Weights of a small GPT-style language model, trained from scratch on English Wikipedia.
Size: 23 layers, width 128, 3 heads of 64, MLP 512 tanh GELU, vocabulary 1024, 5.5M parameters.
Architecture: LayerNorm before each block, learned positions, biases, tied embeddings, normalized queries and keys.
Training: a variant of SOAP for these matrices, 367M tokens, 2983 steps.
Each number is 128 + 32 x the weight over the matrix's rms, rounded and kept within 0 to 255. Layers, rows and columns count from 0.

# layer 4 MLP down (transposed), 512x128, rms 0.254, rows 489-501, columns 0-127
[[111 159 149 149 127 160 112 155 179 150  65 123 163 104 165 115  98  81 133  82 157 120 121 166 136 130 198 146  96 154 148 119 146 116  84 134  96  98 115 178 119 115 108 141 145 146 165 179 157  82  93 106 167 114 122 126 146 150  99 124 131 129 121 136 121 110 170 158  75 167 138 116  93  67 149 124 113 150 106 127 138 153  93  81 149 189  91 118 140  74 111 138 123 111 119 118 155  84  74 169  92 148 125 121 183 125 126 150 106 122 205 143 130  98 168 130 125 109 166  78 185 101 105 138 113 125 119 140]
 [108 137 135 133 153 104 151  61 166  94  81 117 232 158 152 116 140 150 117 157 166 140 158  80 149 143 186  92 129 136 206 178 169 176 147 173 174  85 141  97 114 164 113 136 179 149 151 107 126 113 157 111  69 132  72 211 112 106 143 139 120 110  84 118 125 137 128 129 160 146 137  97 181 148 197 111 158 118  81 141 113 160  80 169 101 124 145 108 149 143 105 155 127 153 135 182 119 120 136 132 103  94 118 170 126 130 141  49 162 118 114  86  99 102 128 144 175 133 136 113 118  88 137 120 132 103 107  67]
 [100  84 185  99 153 111 194 103 141 124 160 173 155 154 130 135 155 137 117 158 153  65 167 117 143 121 124 143 148 178 126 143 162 166 119 140 114 133 150 155 169  78 130 111 153  98 150 131  98  98 128 108 137 103 106 149 142 162 100 179 115 196 131 141 125 169 151 138 135  66 138 153  90 131 137 125 157 145 186 186 128 223 115 131 108 188 130  81 175  96 167 168 159 116  91  81 140 155 122 116 189 175  65  90 146 213 150 173 136 131 161 148 142  96 169 117 178 126 156 144 147 110 101 123  59 135 160 145]
 [ 60 111 182 125 115 125 111  71 103 172 157 144 114  85 134 102 172 116  76 107 159 131 109 155 123  80 169 129 143 202 127 110  94 148  87 102 141 141  40 147 118 119 138 197 121 173 103 155 167 163 180 184 109  90 125 137 141 133 171 212 173 127  94 111  99 119 117 119 152 110 135 137 144 116 114 107 156 128  87 128  83 111 127 176 143 135 156 139 161 167 131 117 138 193 142 124 137 135 139 167  86 161 115 155 114 152 134 136 103 109 115 131 117  88  70 192 126 138 157  66  75 103  94 151  95 117 141  84]
 [155 129 105 189 184 187 123 123 107 103 124 127  84  74  86 160 147  70  74 122 128  93  99 168 140 114 126 141 168 191 144 147 170 136 194 167 163  98  88 135 157 153 125 132  91 143 156 165 134 146 124  49  92 137 136 134 120 135  96 117  80 165 109 126 115 108 180 146 100 122 148 111 166 148 139 160 115 152 118 136  85 128 104 120 125 153 130 114 135 117  96 164 119 191 159  56 146 116 135 132 117 115 117 159 170  91 101 153 147 101 168 139 157  90 142 135 125 144 140 146 135 153 127 132 112 110  96 144]
 [124 143 155  80 124  67 188 136  88 156  90 104 123 107 155 128 151  70 121 169 148 136 116 153  85 109 159 102 155 132  92 158 117 163 133 105 145 103 137 122 140 113 102 169 150 106 111 159 105 194 134  60 157 103 121 140 112 185 157 134 104 153 104 112 139 107 104  83 111  64 114 129 158 127  96 180 183 124 109 109 137 126 152 127 141 141 142 137 105 100 159 147 150 158 149 112 132 114 199 120 110 125 139 140 127 130 101 125 108  91 187 141 115 126  79 106 152  81 178 113  89 161  56 126 122 123 116  74]
 [183  83 116 197 131 140 120 139 150 138 120  62  89  94 125 153 102 106 117  97 139 106  95  90  99 161 153 146 169 140 116 142 104 144 170 109  52  95 105 122 170 157 143 120 139 121 214 184 171  98 124 109 156  87 155 116 173 136 101 112 144 156  87 130 129 126 157 148 100 113  90 187 106 110 123 131  92 109 130 120 103 105 152 127  76  55 142 117 126  57 109 108  83  57 110 149 141 135 202  72 156 169 121  65 126 150  43 129 123 151 151 125 178  77 118 135 151 143 137 108 109 167 144  86 127  49 143  85]
 [160 190 107 125 125 127 132 132 135 123 117 129 117 121 101  54  84 142  96 145 161 111 129 105 130  97 117 116  63  86 187 126 158  88 157 185 123  93  69 119 117 104 184 132 113 145  46  88 123  98 125 172 130 123 136 176 139 133 162  78 130  88 135 108  87 121 120 115 152  94 159 136  83 111 129 160 116 107 125 130 114 141 163 140 119 126 147 203 118 136 179 108 173 121 138 151 138 136 169 102 147 114  54 113 172 142  93  78 186 128  38  92 167  64 102 139 115  91  99 158  99 154 181 101 129  94 127  87]
 [104 137 115  80 112  85 116 118 147 174 178 133 157 130 123 136 150 112 154 126 109 116 162 142 123 126 131 112 118 148  76 120 142 154 157  95 100 110 121 101 103 159 149 100 162 133 101 114 158  39 136 134 137 103 145 139 161 138 150 149 171 123 190 115 167 135 150 140 124 139 146  97 138  79 137 145 138 114  32 112 122 154 151  95 124 150  62 128 114 155 130 126  57 183 136 150 148 120 125 160 144 197  84 106 135 156 127 170 160 138 120  67  98 102 128 175 162  98 174 126 136 108 108  97  94  84 129 107]
 [187 140 146 137 190 166 145  92 159 184 210 136 185 169 123 104 162 135 148 196 131 103 171 182 103 151 130  95 136 184 198 141 123 135 137 101 196  90 151 136 157 100 165 156 157  78 146 170 126 181 113 140 165 170 221 122 110 110 166 170 163 163 140  98 187 149 149 146 153 128 197 115 171 148 140 145 195  69 189 181 164  75 115 129 163 155 202 144 110 136 142  69 192  83  85  52 101 136 119 160 114  99 148 127 117 182 112 168 183 113 118  77 162 163 166 142 142 154  44 133 140 119 166 198 197 117 130 132]
 [131 119 115 156  93 161 104 141 127  91 131 114 138 145 147  96 167 125 160 133 109 126 137 115 166 135 190  81  88 124 159 126 110 133  85 118 149 154 111 163 129 113  91  90  64 189 149 115  99 140 177 122 101 164 121 115 109 184 159 181 112 153 154 188 176  86 143 107  84  97 124 176 141 101 152 144 138 126 111 130 103 152  70 125 140 145 158 142 206 121 112 164 178 101  89 133  49  65 139 176 174 107 163 116 144 127 178 195 130 131 124 130 142 111 149 164 129 134 101  80 126  94  98  70 165 118 120 141]
 [131 100 134 141 145  97  82 105 124 111 153 123 147 141 118 173 113 158 141 129 101 111 201 112  95 153 127 187 132 114  81 169  78 176 155 142 132 132 135 114  88  88 207 133  72 144 116 174 113 123 142  87 153 124 147 150 167 145 113 129 135 112 112  83 117 192 180  82 133 161 138 136 122 173 118 120 132 167 140 150 149 133  88 164 110 157 117  92 130 130 151  95 135 149 180 101 122 134 188 174 182 144 157 124 204 166 146 164 123 119 122 126 132 125 106 135 152 137 135 147 189  73 125 111 156 119 116  92]
 [145 100 133 130 125 136 148 166 171 132 143 100  63 154 123 128 111 160 126 102 172  90 118 139 193  87 161 150 114 146 158 143 142 158  93 138 158  66 147 167 136 155 101 111  88  63 123  93 176 128 120 101 234 111 133 125 154  73 123  81  78 144 112  94 118 108 196 104 158  67 153  53 130  83 153 170 160  98 102 118  43 104 132 155 134 119 119 152 111 139 122 120 124 177 102 114 141 123  97 125 181 148 199 129 123 108 130 124 102  67 134 201  97 115  71 113 172 101 102  82 149 132 104 181  64  69 149 131]]
# layer 4 MLP up, 512x128, rms 0.303, rows 490-501, columns 0-127
[[125  65  92 159 133 139 101  96 123 122  92 116 129 163 149 171  91 118  38 143 180 161 199  40 153 181 124 107 172 162 149 167 155 154  87 129 180 187 152 134 125 128  67 145 122 112 152 114 129 240 138 177 129 182 132 123 133  75 114 134 128 159  95 117  91  91 136 127 131 136  87 122 138 157 118 122 153 102 141  45 115 146 133  58 117 133 125  62 121 144 114 144 101 157 104 187  96  72 139 146 107  79 129 187 127 115 140  26 147 115  93  94 124 116 136  99 123 164  97 181 121  70  98 121 137 181 111  45]
 [168 164  35 171 126  95 132 144 149 124 137 153 179  78 152 106  94 129 103 131  75 176 159  53 103 136 107 190 105 163 160  77 112 199 135  56 148  89 166 151 159 128 109 134 119 124 134  92 127 135 108 157 190 116 130  95 127 136  72  99 150 161  96  78 174 128  82 111 137 127 133 150  93 123 118 139  77  89 187 139 153 164 129 114 124 124 138 144 117  96 154 133 106 120 182  68 129 131  82 111 161 165  84 144  86  91  97  83  98 140 159 147 121 128  89 100 145 122 145 117 146  73 164 137 130 154 133  97]
 [ 65 141  82 147  89 157 162  89  96 117 138 156 163 160 161 154 145 120  99 119 144 144  56 123  65 133 140  98 118 112 178 104 127 160 139 105  96 166 103  77  98 121 100 141 103  95  93  87  99 145 174 177 162 166 167 125 184 148 155 113 115 143 111 114  99 112 143  92  95 148 115 201 118  84 146  71 169 171  99 149  93 109 119 178 117  87 101 145 130 173 122 135 148 132 208 167 108 160 122 117 110 140 167 151 157  88  80 112 146 114 116 130  94 134 132 145 107 157 103  95 115 153 136 124 158 182 119  81]
 [176 128 190 124  66 134  99 177 155 117  95 131 134 144 100 142  82 111 148  90 123  80 120 187 147  89 105  93 167 135 123 106 130  87 124 128 128 159 167 121 151 134 147 127 115  86 118 144 156 125 154 164 153 101 148  93 116 148 137 162  79 140 159 121 135 145 134  47 143 108 171 149 123 147 167 162 104 120 138 164 105 139 128 174 173 132  88 124 158 153 105 107 138 114 115  64 127 108 164 135 107 166 169 113  84 141 139 102 139 102 113 160 168 145 142 107 175 136 160 133 118 133  96 144 172 163 127 153]
 [180  96  48 103 116 145 183 128 154  94 124 149  90 137 171  90 104 147 149  96 143  94 125  98  92  83 138 136  92 133 151 114 144 151 106 128  82 146 135 162 179 120  73 115 110 108 164 114 123  48 113 137  82 113 142 151 149 153 121 127 154 144 175 147  93 175 129 119 115 138 165 117 134 116  84 153 114 113 132 145 132 121  84 102 138 135 136 129 120 138 130 154 117 119 148 106  95 117 130 114 169 128 111 159 161 136 105  52  86 141 135 129 124 161 137 134 131 153  94 144 132 111 104 125 109 143  99 129]
 [ 90 120 103 108 142 113 124 142 123  68 146 203 148 158 131 127 110 178 134  75 112 109 126  55 135 175 128 105 126  73 199 110 125 126 158 143 182 140 127 140 163 135  95 154  67 106 101  96  84 120 134  82 101 134 145 119 115 145 157 132 120 125 160 102 157 155  71 132 166 219  95  72  47 117 102  73 115 127 173 126 102 175  99 133 113 208 160 111 126 168 135 150 106 185 135 120 139 109 164 103 114 138  48 170  62 131 158 141 111 108 163 118  90 181 125 139  66 156 123 170 110 130 109  53 118 117 106 169]
 [124 100  61 174 146 107  81 149 143  87 157 144  92 132 131 159 191  65 135  98 128 179 101 119 151 154 194 136 152 198 131  85  72 125 101  77 137 140 115 166 163 149 114 150 202  84 152 184 212 153 140 141 162 140 125 123 186  97  80 163 104 138 172 118 112 130 159 199 153 116  96 144 116 158  84  51 181 103 172  51  81 150 148 137 114 180  90 130 143 104 160  99  71  56  83 115  89  92 116 169  63 106 108 145 128  94 134 152 112 147 152 165 116 121 108 142 114  84 157  97 150 139 104 164 123  90 180 161]
 [160 163 121  85 165  95  40  96 106 152 109 120 119 167  93  90 148 140 142  75  85 134 165 150 122 107 120  80 152 178 113  89 102 143  93 146  85 168 128 109 129 183 119 103 178  72  80  88 119 133 131 137 157  99 129  47 137  71 124 114 209 138 157  54 165 134 123 200 129 137  68  88 170 126 113 126 152 128 160 106 140 149 163  11 139 157 106 108 113 166 135 101  10 177 142 100 112 153 107  96 185 149  56 155 106 189 153 112 174 107  72 111 135  99 127 138 151 139 133 144 149 122 117  69 113 170 151 131]
 [159 122 152  93 134 128  91  82 135 113 165  15 173 142 140 130  69 190 146 128 123 130 147 118 132 154  91 107  80 100 130 137  91 140  90 128 139 114 148 108 146 159 133 115 117 135 127 115 156 169 121 144 122 128 134 143 133 119 141 130 141 169 105 127 161 154 126 150 101 123 150 133 134 122 145 141 137 123 178 159 157 143  65  96 116 154 174 144 108  98 178 122 143 121  91  87 142 149 121 130 111 118 114 121 145 142 162 139 159 210 134 111 148 112  75 157  84 142  51 166 141  70 162 132 105 132 160 146]
 [120 108 166 144 135  97 132 123 172 153  93 167  97  89 107 131 131 131 135  74 192 122 122 119 114 129  79 166 177 153 103  97 133 127 146 105  76 102 144 110 110 135 192 157 181  98 163 120 142 119 139 128 102  31 122 126 146 140  83  94 156 153 126  95 127 164 119 196 138 172 122 141  98 151 131 137 187 107 133  89 172  97 148 115 163 126  94 129  67 155 186  98  95 120 193 125 171 154 105 150  66 123  97 110 108 139 125  57 163 106 159 108 163 159 128 131 129 122 184 129  72 172 168 201 157 128 126 150]
 [128 111  86 141 120  88 119 130 185 132 141 142  93 153 122 126 111 178 144 141 115 154 161 120 112 142 129 120 117 153 140 135 104 121 123 116 129 129 162  93 134  90 159 119  84 148 140 157 103 130 150  98  97 116  78 152 139 158 134  99 118 149 105 114 131 150 113  82 107 167 107 140  68 131 117  74 130 115 120 119 143  92 143  74 105 126 111 122 130 131 133 144 127 111 131 113 163 159 178 126 172 166 138 144 165 157 142 152 127  85 111 123 138 144 140  88 142 134  81 114 147 101 147 138 166 152 151 112]
 [130  97 112 134 122 170 110 147 176 113  99  84 104 149 118 125 138 170  95  73 171 131 100 129 202  98 157 149 165 135 108  91 139 100 101 141 219  96 167 158 139 127 158 116 182   1 105 110 150 158 162 101 168 145 113  65 180  78 128  50 124 110 103 109  95   8 185  84 136 113 116 135 147  99 142 164  94  65 222 103 103 187 148 162 218 113  94 147 127 178 133  89 107 187  67 133  83 149 101 138 131 132 185 179 111 133  96 124  91  85 151  97 132 160 116 134  80 128 119 114 128 123  97 195 107 112 167 112]]